Part of a small language model's weights: width 512.
Each number is 50 + 10 x the weight over its row's rms, rounded and kept within 0 to 99. Layers, rows and columns count from 0. The size before them is the row's rms in percent of the matrix's.

# layer 2 MLP up, 2048x512, rms 0.0809, rows 881-894, columns 256-511
101:38 54 53 31 47 66 42 36 49 58 53 59 56 41 55 61 50 38 63 63 38 44 55 59 66 53 47 54 40 36 39 48 50 47 45 51 65 42 60 52 55 27 69 49 31 36 51 43 42 76 66 45 37 35 53 52 60 46 47 48 50 65 46 45 32 53 49 35 49 48 56 52 66 67 49 39 34 51 70 73 55 60 42 55 56 49 59 50 49 63 45 58 61 50 34 55 53 52 59 40 39 68 61 31 44 48 51 50 41 39 35 40 47 56 65 65 55 41 45 60 34 47 70 36 63 54 43 50 76 44 40 49 59 59 56 44 57 44 50 56 39 64 46 48 46 41 46 42 47 45 58 57 58 62 40 28 31 53 43 54 30 36 70 55 47 51 54 57 54 57 57 55 54 47 44 37 68 53 38 64 63 58 59 45 66 41 53 50 49 40 58 37 52 42 51 51 59 51 27 52 58 51 59 42 40 44 68 46 51 50 42 52 57 43 37 52 47 69 62 24 52 53 55 40 66 44 55 40 54 56 63 50 52 51 59 63 65 56 49 47 51 48 53 36 44 71 62 55 47 49 72 58 44 48 65 56
104:46 48 47 57 71 47 55 59 37 66 48 50 45 51 43 53 30 47 48 57 56 35 37 47 56 53 50 34 45 57 53 52 51 31 39 40 53 47 56 52 53 42 55 43 52 52 40 50 59 55 42 62 44 53 62 47 58 30 43 61 56 59 43 56 44 49 60 27 50 58 53 36 50 45 45 55 57 37 76 46 39 49 55 47 44 56 47 55 47 48 57 42 40 52 53 42 37 48 64 57 48 42 42 59 37 54 72 47 41 37 57 64 60 59 46 79 54 71 56 66 46 63 48 62 36 59 41 52 22 47 56 49 55 61 49 46 54 66 45 43 58 58 46 54 44 47 37 33 55 64 50 49 30 47 47 63 52 69 46 57 49 44 55 47 61 36 74 47 53 59 51 55 39 57 46 47 35 33 49 50 52 56 52 56 57 45 42 54 52 51 55 43 54 46 55 47 47 50 45 65 47 57 58 48 51 46 51 80 35 70 54 41 41 64 47 54 52 50 39 31 51 72 51 43 59 49 45 50 47 59 51 41 43 62 45 28 48 42 41 53 52 19 48 41 78 61 49 60 56 70 54 55 58 43 56 48
100:53 60 34 37 58 55 43 52 51 45 56 27 41 45 48 32 50 54 41 47 59 54 51 68 51 55 62 42 56 41 46 54 57 56 69 62 59 57 54 43 40 57 46 59 65 39 60 48 41 56 54 49 57 47 47 67 63 49 63 59 66 51 72 55 55 39 46 50 69 48 47 34 58 59 54 48 48 50 60 55 73 37 59 48 42 41 55 46 58 48 77 46 47 54 42 47 50 36 51 27 58 38 52 36 42 30 40 52 49 63 38 40 54 64 62 41 44 57 60 44 52 55 39 42 44 42 43 31 54 41 60 40 49 52 47 57 51 61 45 43 47 49 39 43 44 54 51 51 53 79 55 50 38 62 54 72 47 63 54 62 55 57 67 55 41 52 62 61 53 64 58 34 63 39 42 39 65 46 52 36 41 75 28 51 57 56 53 53 48 45 43 34 67 43 51 43 61 42 38 41 47 53 32 50 47 37 52 55 54 55 52 56 41 40 47 47 53 44 51 40 63 43 57 40 51 53 67 49 47 47 56 55 51 55 43 53 65 46 67 68 63 61 38 56 66 44 47 63 61 38 59 45 38 48 50 44
106:37 42 58 27 56 50 42 51 45 42 48 22 50 62 56 54 48 48 57 47 50 61 42 51 41 37 58 40 31 57 51 45 48 63 68 46 61 54 51 30 50 45 48 62 48 33 49 54 45 43 62 60 48 49 55 55 56 67 56 39 52 49 39 70 63 50 83 52 44 52 45 38 60 57 54 48 67 44 68 51 53 55 30 52 36 44 48 63 36 48 41 52 37 61 44 39 67 36 30 54 53 46 47 39 41 30 64 59 29 60 39 48 58 43 58 38 47 51 74 50 39 45 62 55 49 39 36 41 58 42 62 51 43 57 54 42 46 54 56 62 45 42 49 45 45 45 60 44 36 52 60 65 53 60 52 58 44 53 57 59 42 47 56 57 59 46 41 46 61 44 73 37 55 42 51 37 47 66 55 51 44 64 51 52 44 56 35 47 47 57 46 49 56 38 56 54 46 72 63 66 52 45 66 55 58 26 48 36 38 41 46 45 58 48 54 43 48 63 65 51 58 66 54 33 56 47 68 44 55 33 48 50 56 61 40 44 47 61 44 44 52 43 60 42 52 38 54 55 49 47 52 34 51 48 37 62
095:66 38 59 43 28 60 50 51 53 50 63 60 49 47 28 43 41 45 60 41 57 49 55 49 55 54 43 76 38 55 31 40 55 50 48 69 47 45 35 63 57 46 40 56 54 49 50 37 43 48 43 51 64 44 63 48 51 53 37 61 37 53 50 56 47 52 66 55 59 47 30 50 45 41 55 26 63 59 46 43 60 38 47 41 45 43 28 44 46 64 43 49 50 36 49 69 46 46 51 75 56 67 60 57 55 52 42 78 40 67 52 50 32 46 50 55 61 49 47 64 42 61 51 43 40 66 66 50 55 55 55 49 64 73 58 43 54 44 53 45 47 53 44 40 55 61 58 60 51 39 56 75 40 34 44 64 28 49 44 38 66 67 59 52 44 58 48 48 52 49 61 41 60 39 65 50 34 60 49 50 61 55 59 52 52 49 36 48 51 50 63 36 36 59 65 42 48 55 59 66 69 42 64 45 45 51 45 49 62 43 66 35 67 44 58 49 52 27 41 52 36 55 75 56 49 31 53 48 46 52 52 49 57 53 45 53 46 56 46 49 46 46 48 61 51 46 56 55 51 59 48 56 52 54 54 53
104:42 55 38 39 74 41 34 58 62 51 47 61 45 77 62 58 56 37 49 53 59 37 32 48 52 61 53 49 43 37 50 55 55 42 49 62 45 54 38 65 54 49 49 47 32 75 49 65 60 49 31 57 62 47 59 55 58 51 52 62 62 34 62 32 63 25 53 51 25 32 64 39 30 51 52 41 59 62 57 39 53 52 63 53 42 40 67 42 51 45 32 51 67 45 43 47 45 70 48 51 46 46 79 40 43 53 47 43 47 64 58 65 45 44 54 71 48 60 46 54 41 50 56 74 45 45 71 59 37 62 24 46 57 60 44 54 51 53 47 54 61 47 36 44 41 55 51 45 44 47 39 63 65 44 35 43 51 35 38 48 48 51 60 54 56 54 45 53 57 43 59 40 48 55 70 42 62 41 58 53 37 53 48 50 48 53 56 53 50 34 69 59 50 65 53 49 56 46 38 56 45 69 44 41 41 51 40 52 52 58 39 58 51 45 43 59 56 53 33 54 53 40 56 61 45 42 58 70 66 61 50 43 66 54 50 51 53 60 39 58 65 42 47 73 21 49 52 32 53 50 50 52 46 48 65 55
093:39 52 55 40 65 64 38 66 29 45 48 67 56 42 65 61 62 45 60 46 54 74 56 46 34 49 45 62 38 44 51 48 42 67 52 60 48 51 43 55 52 48 55 47 66 47 52 45 53 52 46 37 55 51 47 59 42 47 55 50 23 41 39 55 57 26 63 33 49 43 50 71 58 50 57 40 56 41 36 43 48 56 39 39 44 46 43 42 55 63 44 74 33 45 62 56 59 66 41 46 34 57 42 53 45 56 54 51 42 50 42 41 32 48 51 51 48 48 56 56 44 60 68 42 51 29 45 58 44 66 52 53 51 48 32 58 59 46 41 58 65 36 48 53 48 36 61 49 57 54 62 75 62 40 40 45 47 57 56 58 47 52 54 43 42 62 46 50 68 47 55 39 47 57 59 53 68 58 69 15 36 38 48 41 39 52 41 52 49 44 58 33 47 36 72 36 49 44 56 50 39 42 53 48 51 46 30 43 66 44 44 60 62 46 42 56 39 36 62 54 51 39 40 51 49 23 66 55 40 49 55 44 62 65 62 41 49 62 60 54 45 40 39 35 38 37 27 62 45 52 33 43 48 49 67 45
110:40 37 52 55 55 57 58 25 45 42 52 54 49 55 48 53 56 58 49 47 38 67 52 57 50 47 36 47 41 57 44 45 49 53 58 42 38 65 51 51 46 55 45 51 59 48 54 62 29 66 57 43 59 39 49 57 54 60 76 41 42 44 42 44 39 48 40 50 60 56 49 54 43 27 49 53 43 37 46 65 41 54 57 38 26 35 61 55 45 23 42 57 44 72 52 48 44 60 60 52 47 47 58 53 50 47 58 63 53 56 63 47 59 65 53 34 49 46 29 70 61 38 53 56 60 55 71 64 46 46 36 44 54 46 49 62 39 44 42 58 55 40 45 45 56 64 42 56 59 43 34 40 73 39 53 64 66 45 63 54 47 45 44 51 57 58 43 60 64 53 68 23 53 40 52 52 46 47 51 37 44 50 58 55 44 48 45 48 41 60 52 43 46 45 49 49 42 52 20 66 50 40 61 28 57 60 48 39 46 59 50 30 62 31 44 53 50 59 31 62 52 25 62 51 60 43 62 47 67 36 50 63 59 50 52 60 40 66 42 42 49 51 51 50 53 50 47 56 42 47 50 47 45 66 39 54
093:58 48 63 50 58 67 55 72 57 37 60 53 49 43 48 46 52 56 52 41 55 47 54 51 43 46 49 53 48 55 38 48 70 59 60 46 56 48 45 29 38 48 44 57 48 64 59 50 50 54 34 52 51 43 54 51 66 48 50 67 54 56 53 48 46 45 58 59 49 39 59 61 46 71 57 39 40 55 50 46 64 61 46 67 49 57 41 50 53 66 44 36 50 35 41 32 51 49 66 60 56 41 48 55 39 75 49 48 51 48 61 59 37 52 40 34 45 46 55 35 40 51 55 51 51 67 73 48 54 44 49 63 54 49 44 46 72 36 47 67 32 53 48 50 75 58 50 46 43 56 55 40 44 35 41 39 45 71 50 82 59 54 52 63 51 66 56 51 41 33 44 43 54 47 56 34 55 49 64 30 58 47 64 72 51 47 32 50 36 40 48 51 48 62 49 37 47 51 51 56 50 33 46 46 28 52 48 56 47 43 41 44 66 62 45 38 52 54 54 57 62 69 68 55 45 33 55 48 55 64 50 46 59 47 56 32 55 51 49 40 36 62 43 69 44 62 55 57 29 49 43 44 56 51 38 52
096:50 69 50 56 47 26 45 42 55 46 43 51 40 46 59 54 55 37 54 56 44 61 58 37 45 28 50 52 50 48 52 38 73 38 51 56 46 39 56 39 54 33 57 51 58 56 46 40 39 54 32 45 20 38 40 78 56 49 55 35 54 39 55 36 52 58 39 57 46 47 40 45 45 58 48 55 48 45 47 51 52 34 48 53 58 49 36 53 52 31 64 46 58 34 50 52 58 54 23 53 56 39 31 47 40 64 63 56 75 44 60 53 49 49 52 48 57 59 59 54 50 65 54 34 59 52 48 49 55 41 36 50 58 32 20 56 47 54 33 43 56 47 45 51 51 24 73 36 52 55 35 60 35 60 48 34 59 61 34 39 57 54 41 43 28 50 53 33 61 46 42 69 53 68 54 63 51 39 55 45 58 57 20 45 48 48 45 36 58 34 33 57 56 56 49 69 49 60 39 52 55 51 58 28 67 50 59 52 62 30 46 58 65 58 41 50 26 59 59 34 41 29 67 49 50 48 51 49 44 56 46 30 40 52 50 65 50 65 46 48 57 57 34 48 70 61 47 53 51 32 51 61 52 48 50 47
103:39 45 48 50 54 35 45 45 52 53 51 47 43 63 41 52 73 56 45 34 45 56 49 43 54 52 49 63 51 37 43 47 61 59 59 45 52 44 39 48 65 52 52 46 67 51 45 61 50 42 45 59 46 43 52 62 58 38 65 49 47 52 37 22 48 47 48 38 61 57 51 53 52 54 42 55 65 53 47 60 57 73 56 39 63 59 56 45 53 59 46 55 64 51 48 49 44 56 36 46 46 53 48 42 72 49 57 53 48 59 43 48 53 44 49 73 42 49 44 39 46 56 41 48 41 54 51 55 64 60 61 48 48 61 64 45 67 44 47 55 47 48 52 48 30 41 40 23 57 49 56 60 64 53 46 37 46 50 61 56 47 65 26 62 61 40 60 60 60 38 71 45 45 56 58 41 62 57 35 49 28 65 62 52 55 65 41 54 54 65 64 56 58 49 36 58 46 52 37 50 40 61 42 64 56 32 63 40 46 47 42 57 61 52 40 47 32 32 57 52 35 44 54 52 55 64 41 54 50 32 59 47 59 44 49 36 55 61 57 39 44 54 58 46 64 58 56 58 58 39 52 57 46 43 44 57
104:41 48 56 55 51 58 51 59 52 62 50 51 47 43 49 39 66 42 56 50 51 71 56 61 41 38 49 45 59 36 54 41 48 61 56 43 56 49 49 57 70 40 34 49 49 49 52 52 61 54 53 74 54 36 48 49 46 49 50 46 50 66 49 48 50 48 58 38 33 68 43 39 69 42 51 53 29 58 23 56 38 26 59 39 49 57 50 54 40 59 48 52 51 42 48 47 54 38 51 50 44 44 56 61 46 59 57 52 59 51 49 59 54 62 50 49 49 37 57 55 26 54 44 42 47 31 64 34 56 39 55 56 58 56 61 59 49 41 55 36 48 56 56 47 61 55 52 61 48 57 40 41 33 57 40 29 55 49 51 68 41 40 46 48 60 55 43 52 70 58 50 76 53 47 35 53 39 41 54 55 46 45 36 69 47 54 63 42 34 54 40 56 61 50 52 57 38 53 71 33 48 25 53 62 53 49 36 34 58 50 65 54 49 53 55 55 54 58 56 50 41 57 51 49 60 25 40 42 44 45 51 42 49 45 46 41 46 50 68 29 61 61 58 42 59 56 46 44 24 57 79 53 34 51 63 52
096:58 29 43 44 39 55 43 64 46 54 31 64 53 51 50 57 64 37 59 43 50 40 56 34 50 56 67 83 59 52 59 37 48 63 46 58 42 34 54 58 52 47 35 30 74 69 37 56 57 60 55 46 33 55 49 52 47 29 43 52 54 49 41 52 65 71 60 38 51 32 67 45 50 53 45 63 67 52 49 54 54 54 45 52 42 49 38 66 55 47 33 38 41 53 63 42 53 57 53 61 54 59 61 54 52 53 64 57 56 55 50 37 62 39 47 49 47 67 45 43 49 61 50 49 65 40 54 36 52 58 24 58 57 57 38 52 41 41 50 55 67 67 53 58 57 66 54 50 43 53 50 44 34 52 49 45 48 33 43 70 67 58 56 44 49 61 54 41 48 60 38 42 51 53 49 44 37 58 46 44 54 57 58 40 41 59 42 59 41 26 48 57 50 44 50 48 49 71 62 45 39 57 34 28 56 50 35 46 63 54 58 56 56 47 71 49 36 60 36 49 51 77 57 48 60 38 41 52 43 43 48 42 41 45 46 53 59 42 54 46 49 34 55 59 43 52 51 48 57 32 41 29 46 35 46 38
097:46 46 33 47 45 35 46 48 45 48 33 52 53 45 60 52 74 36 53 63 34 62 48 38 36 46 53 40 26 42 46 57 38 50 49 67 51 49 55 64 59 56 52 35 29 58 50 62 58 54 53 49 72 55 48 54 34 65 49 59 53 47 48 45 44 57 50 54 42 52 34 59 37 64 40 43 61 46 57 44 41 38 57 58 55 34 44 57 53 39 60 44 45 59 47 54 42 51 56 62 42 53 66 55 43 50 51 57 28 55 63 48 58 62 56 49 53 45 51 42 30 40 59 67 60 48 39 51 67 52 49 59 67 48 46 55 44 47 49 34 44 48 52 66 54 42 39 50 35 61 36 58 54 77 49 47 47 31 40 47 46 59 47 32 54 51 52 45 55 49 64 59 39 46 47 44 58 59 42 44 54 52 57 64 38 31 44 65 56 41 67 47 64 65 43 49 50 48 46 50 55 39 48 55 64 56 41 55 43 46 49 47 38 55 44 51 41 54 51 37 38 52 45 47 47 50 62 53 35 59 43 57 58 48 47 40 51 74 48 62 62 53 37 44 43 41 43 54 50 52 61 57 62 58 52 44
# layer 2 MLP down (transposed), 2048x512, rms 0.0378, rows 881-893, columns 256-511
082:57 55 45 55 39 45 64 60 63 48 37 41 62 62 57 43 45 64 34 54 53 65 48 48 55 47 38 44 55 36 34 59 29 57 37 49 62 41 59 42 50 50 43 56 29 59 40 54 45 57 47 68 51 50 42 31 60 35 54 50 68 51 46 55 56 63 47 50 47 51 44 42 50 41 51 71 52 52 50 51 40 61 42 49 40 57 64 44 55 50 55 54 54 44 57 41 47 59 32 57 56 78 45 44 47 58 57 51 52 40 48 61 73 29 36 38 41 67 50 45 46 50 49 44 47 43 57 56 55 65 41 63 57 49 31 41 43 48 58 50 53 32 40 51 43 65 66 66 54 47 31 41 36 44 45 61 53 54 66 42 68 65 36 67 46 55 56 53 34 39 33 56 41 45 65 45 25 60 52 46 56 37 55 40 53 40 43 60 44 57 41 55 37 57 48 60 51 54 54 54 42 57 37 53 73 65 41 39 51 41 51 69 49 50 32 83 33 48 45 49 61 62 66 65 25 55 31 44 72 54 57 45 52 51 54 51 34 31 66 42 54 42 39 54 51 16 57 62 45 57 55 64 57 28 38 52
075:61 50 63 62 63 37 50 47 60 52 54 43 36 46 43 49 37 56 63 51 54 39 52 50 47 45 50 42 62 43 55 57 43 40 45 51 66 50 55 73 68 31 38 42 56 57 45 45 47 79 46 37 54 58 60 46 40 43 52 42 33 41 50 54 63 54 68 46 75 48 59 52 37 55 60 50 42 45 44 50 45 36 44 42 57 69 45 52 45 46 46 46 35 31 46 61 57 46 51 54 45 49 29 51 57 55 37 50 52 38 44 55 48 47 44 58 62 48 57 59 65 59 36 43 49 56 47 46 41 43 46 62 62 56 37 38 35 57 41 51 63 65 55 49 53 57 55 66 55 63 59 22 56 65 73 63 45 53 51 30 55 40 61 44 40 57 63 54 62 46 57 51 53 47 51 45 47 47 57 60 46 48 53 50 53 49 42 64 69 32 53 52 51 37 62 52 32 53 54 65 69 59 49 50 45 53 48 53 51 42 58 32 59 56 45 40 42 62 71 50 61 47 54 57 54 47 30 49 40 54 50 51 46 34 54 55 52 42 53 62 54 47 49 48 68 68 57 53 59 54 59 61 54 51 48 30
111:42 64 49 53 45 51 53 60 63 44 52 37 39 55 51 19 44 57 30 47 53 30 54 60 53 65 60 38 54 48 49 37 53 51 69 55 61 52 59 51 51 40 52 58 46 45 68 32 39 57 63 35 54 64 55 71 84 47 41 60 62 63 67 54 42 47 48 43 72 46 55 61 55 49 60 67 54 34 52 62 80 64 68 44 50 53 62 49 62 48 62 56 46 50 47 61 57 48 49 50 72 51 44 34 42 49 53 45 30 46 61 47 63 62 64 53 49 75 41 45 53 44 49 47 33 41 35 37 50 42 59 51 52 64 38 51 38 64 47 34 46 45 38 40 43 62 55 64 65 62 58 43 48 47 53 54 38 60 38 61 58 48 68 65 55 42 50 59 52 68 49 44 49 59 40 52 53 55 41 48 57 62 54 40 34 42 46 47 45 46 47 39 69 55 60 47 47 33 53 64 52 37 42 39 44 64 49 46 37 31 45 51 59 65 53 50 54 43 57 48 53 37 43 35 66 37 58 50 47 58 59 49 46 46 52 69 49 43 52 60 60 46 43 66 50 43 35 61 45 43 63 42 51 61 52 40
073:48 58 46 32 48 38 40 55 59 50 65 32 63 52 53 66 49 57 57 59 42 32 57 41 45 45 48 46 44 55 54 47 49 33 64 34 52 38 53 55 46 49 43 43 55 39 52 54 45 48 58 54 50 29 44 44 37 58 31 40 59 55 39 64 41 30 80 47 41 50 54 67 52 49 59 46 57 49 39 74 52 51 46 62 38 54 53 68 51 61 54 66 30 59 54 46 47 50 39 52 43 40 41 43 41 48 47 60 52 56 32 50 62 36 53 48 60 40 53 22 60 72 47 37 45 50 46 41 48 48 70 44 40 56 65 62 48 54 60 47 49 58 53 45 38 51 40 55 49 60 65 55 48 44 47 43 50 41 61 47 42 45 60 43 71 45 54 54 62 51 62 31 35 53 60 48 46 64 42 52 57 61 48 54 44 42 38 61 51 56 46 56 51 47 48 37 43 62 59 50 42 55 50 63 71 33 51 46 54 50 43 58 47 49 50 38 47 41 62 48 48 41 53 41 39 35 69 52 38 46 43 51 55 48 38 49 71 46 43 60 49 38 59 62 41 38 58 43 33 34 41 37 57 47 42 54
118:55 37 64 48 29 63 47 68 56 47 49 72 44 44 41 44 48 48 56 45 62 32 38 29 42 55 39 70 46 63 48 40 67 50 55 47 46 36 51 55 57 57 52 56 63 39 57 43 24 44 38 43 55 49 53 67 41 51 52 44 44 50 54 57 66 50 64 62 57 60 55 63 43 33 46 20 59 55 44 54 45 52 48 41 51 32 53 54 56 53 62 47 34 29 36 67 59 47 40 58 43 64 45 33 45 50 48 62 33 57 40 55 40 59 43 45 50 60 48 64 39 62 48 46 50 62 68 49 51 63 55 50 65 50 65 51 54 35 58 52 40 57 45 41 52 70 63 46 56 27 59 54 35 23 49 67 50 53 42 49 73 69 67 51 33 71 56 42 52 41 69 36 62 53 51 59 33 48 73 45 74 55 40 49 46 52 50 41 60 51 63 40 59 63 56 53 54 45 51 68 62 45 59 45 45 31 51 56 56 51 46 27 56 47 56 45 58 39 30 55 49 52 66 64 51 49 42 55 54 27 56 51 47 63 42 49 51 48 44 54 64 43 39 55 57 50 57 61 51 52 46 44 40 38 62 53
078:46 45 32 49 54 46 50 47 49 45 41 57 63 65 57 52 44 61 56 53 47 13 46 50 49 64 68 56 51 50 54 56 57 52 48 75 42 50 41 51 51 46 57 54 55 48 58 64 73 56 24 55 49 41 63 40 52 47 50 51 59 58 49 35 44 57 54 45 51 63 45 46 48 60 67 35 29 54 59 65 43 34 40 51 54 46 69 58 58 51 33 58 49 57 76 47 46 53 47 40 42 46 60 47 48 64 65 56 51 56 49 56 51 56 37 66 35 61 56 52 62 47 43 43 40 58 66 42 45 50 30 47 29 54 56 47 54 52 56 46 39 41 50 51 36 42 51 75 57 37 61 52 44 56 53 54 56 51 54 46 44 56 37 43 71 32 54 42 60 43 63 57 49 53 44 40 61 61 64 66 45 66 45 56 29 46 48 39 69 64 70 43 45 48 49 56 64 33 43 53 59 59 42 43 56 31 58 43 54 49 63 47 51 57 45 58 45 53 37 52 55 65 58 48 65 61 62 50 46 64 52 56 39 41 75 52 60 56 51 63 63 46 56 42 45 70 57 57 50 59 60 41 51 41 54 58
132:59 58 26 43 48 53 56 56 30 53 51 46 41 52 35 60 56 48 55 65 64 32 47 39 29 51 55 49 45 68 71 46 63 44 40 46 53 60 51 50 51 43 55 51 43 33 30 43 58 55 54 48 46 47 41 63 48 48 39 65 55 24 50 54 48 49 51 49 39 65 49 56 37 49 55 53 42 51 46 42 40 53 59 59 59 40 49 39 68 49 69 43 52 60 71 50 58 45 64 37 62 48 53 52 38 43 60 65 52 61 46 68 42 39 50 47 32 60 47 44 34 62 50 34 62 58 50 70 48 52 47 46 46 48 55 53 40 38 54 37 59 48 64 52 42 67 58 42 42 31 54 53 56 59 58 49 44 62 47 39 45 37 47 55 48 58 48 44 41 59 43 56 47 53 42 47 56 39 60 51 42 54 42 43 41 54 60 60 57 28 44 65 59 46 59 54 54 45 41 46 44 57 64 52 45 32 33 54 32 58 53 48 39 52 56 51 42 45 40 62 49 58 54 50 61 40 44 62 58 54 53 34 49 52 67 66 60 51 52 55 54 50 55 57 47 60 54 68 58 53 55 40 56 50 74 40
106:75 44 52 43 43 45 38 49 38 61 52 67 52 47 38 37 55 58 42 63 48 26 50 36 46 51 48 50 45 48 45 44 65 56 47 51 66 44 38 60 55 42 52 51 51 59 57 35 47 49 41 61 63 53 61 47 53 47 36 50 55 57 40 43 49 44 64 44 56 35 51 48 39 57 42 49 42 68 67 42 48 43 44 60 66 53 52 52 55 68 65 39 62 51 66 50 52 38 37 56 47 51 40 57 71 33 38 34 40 49 52 37 29 44 65 59 57 35 59 38 49 40 41 44 37 41 42 41 53 67 62 46 48 64 42 33 35 57 51 21 48 53 60 37 44 35 39 42 59 67 48 53 36 48 51 52 35 50 30 64 44 48 77 64 58 43 36 46 35 46 39 56 49 56 46 58 53 62 54 61 70 53 54 37 62 44 61 27 52 47 34 52 66 65 41 44 64 51 63 43 52 49 42 46 44 41 43 44 58 37 53 56 40 52 60 42 65 56 63 42 49 73 59 42 45 49 36 51 46 60 60 31 50 49 59 40 66 58 49 55 57 61 51 60 37 71 53 44 63 43 57 47 46 39 45 48
100:53 40 45 44 57 66 42 58 50 49 58 52 41 45 60 57 50 57 50 42 39 37 52 51 47 47 46 64 43 59 36 53 70 47 44 52 46 51 55 35 52 36 37 54 44 57 54 38 44 42 53 54 57 42 58 60 68 41 52 71 52 60 57 40 47 63 60 48 55 47 63 50 47 68 48 39 36 45 44 51 65 53 46 69 60 47 40 51 52 62 48 32 60 41 50 43 53 60 58 58 42 64 42 40 36 62 62 50 56 46 60 62 50 45 39 32 40 51 51 42 62 50 65 54 59 71 72 46 40 43 51 63 38 51 59 48 70 24 60 51 37 33 53 47 60 53 38 53 39 48 46 21 55 36 49 43 54 49 48 73 61 51 55 60 61 52 32 33 52 48 57 45 54 50 55 28 41 47 61 54 55 49 54 67 65 47 39 41 27 52 44 54 42 66 55 35 45 33 63 50 58 31 47 41 35 42 48 61 37 43 35 46 46 46 42 60 61 57 49 60 63 49 62 57 55 40 53 40 37 61 52 38 54 39 73 54 48 33 49 60 51 62 45 55 34 47 64 37 30 41 46 44 60 28 47 60
077:67 52 54 44 44 35 55 31 43 62 36 51 56 47 66 60 50 49 43 49 43 35 49 50 43 24 64 50 38 72 40 43 64 29 43 66 48 46 46 47 53 40 49 35 57 46 37 65 49 32 45 66 53 40 47 67 51 60 54 40 50 38 54 53 46 49 36 53 36 60 61 38 34 50 47 34 75 52 53 49 48 50 57 51 50 56 55 44 39 33 45 41 49 55 49 54 81 35 44 54 51 38 53 52 43 69 64 45 40 50 69 40 42 43 32 48 32 53 49 60 51 49 49 35 40 48 40 50 73 45 49 45 49 39 44 50 48 62 45 56 52 58 29 51 60 24 65 55 34 42 48 53 61 61 39 44 65 46 30 37 54 72 24 53 51 53 59 64 73 53 61 39 62 68 66 54 57 64 44 50 40 59 47 31 54 45 49 45 64 47 44 49 63 62 30 66 44 59 57 56 47 42 53 52 59 33 61 41 65 54 52 57 62 48 37 65 32 49 39 37 45 46 41 43 37 63 48 55 41 51 69 52 43 68 61 48 52 59 45 57 50 54 34 36 57 43 49 70 42 51 53 49 58 43 59 29
126:46 63 46 56 43 49 50 55 56 53 40 43 56 47 56 33 56 38 40 47 33 99 52 43 73 52 51 63 38 41 47 54 50 54 52 47 35 67 42 51 50 49 51 53 40 46 26 53 34 46 46 65 54 32 47 52 48 58 44 65 34 38 36 45 55 39 43 64 45 65 54 41 56 52 43 43 70 60 33 51 44 44 54 49 53 50 79 46 56 50 42 47 75 51 43 49 31 57 46 57 51 65 43 49 63 30 57 35 60 50 46 71 62 59 59 57 54 48 45 70 63 55 45 53 53 61 58 49 60 58 38 63 41 46 42 50 50 29 47 77 40 64 43 42 48 33 58 45 66 51 44 49 48 54 49 55 55 65 50 54 52 43 53 56 50 53 50 56 51 53 55 53 48 56 50 49 42 44 42 24 53 38 46 42 42 52 57 57 47 49 48 41 40 43 20 57 68 60 36 58 60 48 48 54 58 63 46 47 51 57 62 59 40 52 50 45 41 52 60 71 58 62 33 39 66 50 58 75 55 55 56 33 63 50 49 52 44 40 42 54 27 48 66 58 49 43 56 41 50 49 60 55 57 59 45 54
079:43 62 64 43 50 27 48 28 47 41 62 47 44 53 58 44 55 51 50 45 49 37 51 54 56 73 49 32 35 61 58 48 30 47 42 55 47 55 40 34 24 50 54 46 42 58 45 60 48 61 52 37 79 55 48 61 49 52 54 35 35 48 41 35 43 61 53 43 52 42 59 57 30 60 58 46 60 62 47 26 49 58 59 47 58 40 37 48 56 51 55 52 43 63 49 40 62 42 55 38 56 37 36 31 55 57 43 50 50 45 50 23 54 41 61 59 46 66 57 62 55 50 45 58 68 57 48 55 62 58 44 31 37 48 30 40 38 51 48 45 54 38 36 51 50 41 46 45 56 46 48 53 56 38 43 58 57 58 47 40 56 45 53 35 51 45 51 66 40 57 56 52 51 71 64 47 53 51 56 32 44 44 53 45 58 35 28 67 41 52 55 42 25 37 67 45 43 55 50 52 45 76 42 46 64 71 55 46 61 49 42 48 44 39 56 35 40 57 62 34 64 36 39 66 42 62 54 79 34 54 43 70 41 44 32 51 52 48 47 59 52 33 40 53 36 65 69 59 45 64 48 41 48 42 41 59
095:52 25 49 53 36 40 39 64 37 45 35 73 45 58 54 54 64 39 61 54 57 57 62 37 66 54 45 68 54 48 42 40 60 54 37 49 44 48 54 51 64 51 25 40 67 56 41 48 46 48 43 49 37 55 50 52 41 38 37 52 48 44 30 51 77 66 45 34 43 41 59 58 53 44 54 63 54 61 65 55 58 47 63 63 56 64 48 49 42 39 53 47 30 39 42 41 56 61 54 57 50 60 65 66 52 63 52 57 58 40 41 59 54 55 43 54 49 57 39 47 42 38 45 60 55 30 58 46 54 50 55 49 47 52 35 59 50 65 51 45 63 50 72 64 64 59 41 54 47 47 49 58 31 49 47 41 46 34 49 70 48 45 67 39 62 56 52 53 43 67 58 35 47 50 46 56 41 59 38 41 29 62 69 54 40 53 36 54 42 33 39 46 42 55 46 49 46 54 53 47 39 63 20 41 64 36 45 51 46 47 49 46 40 57 63 60 49 74 51 38 50 54 58 53 50 26 42 53 53 43 49 40 31 57 63 48 49 51 41 33 66 35 57 57 51 50 39 43 58 40 56 49 54 33 39 41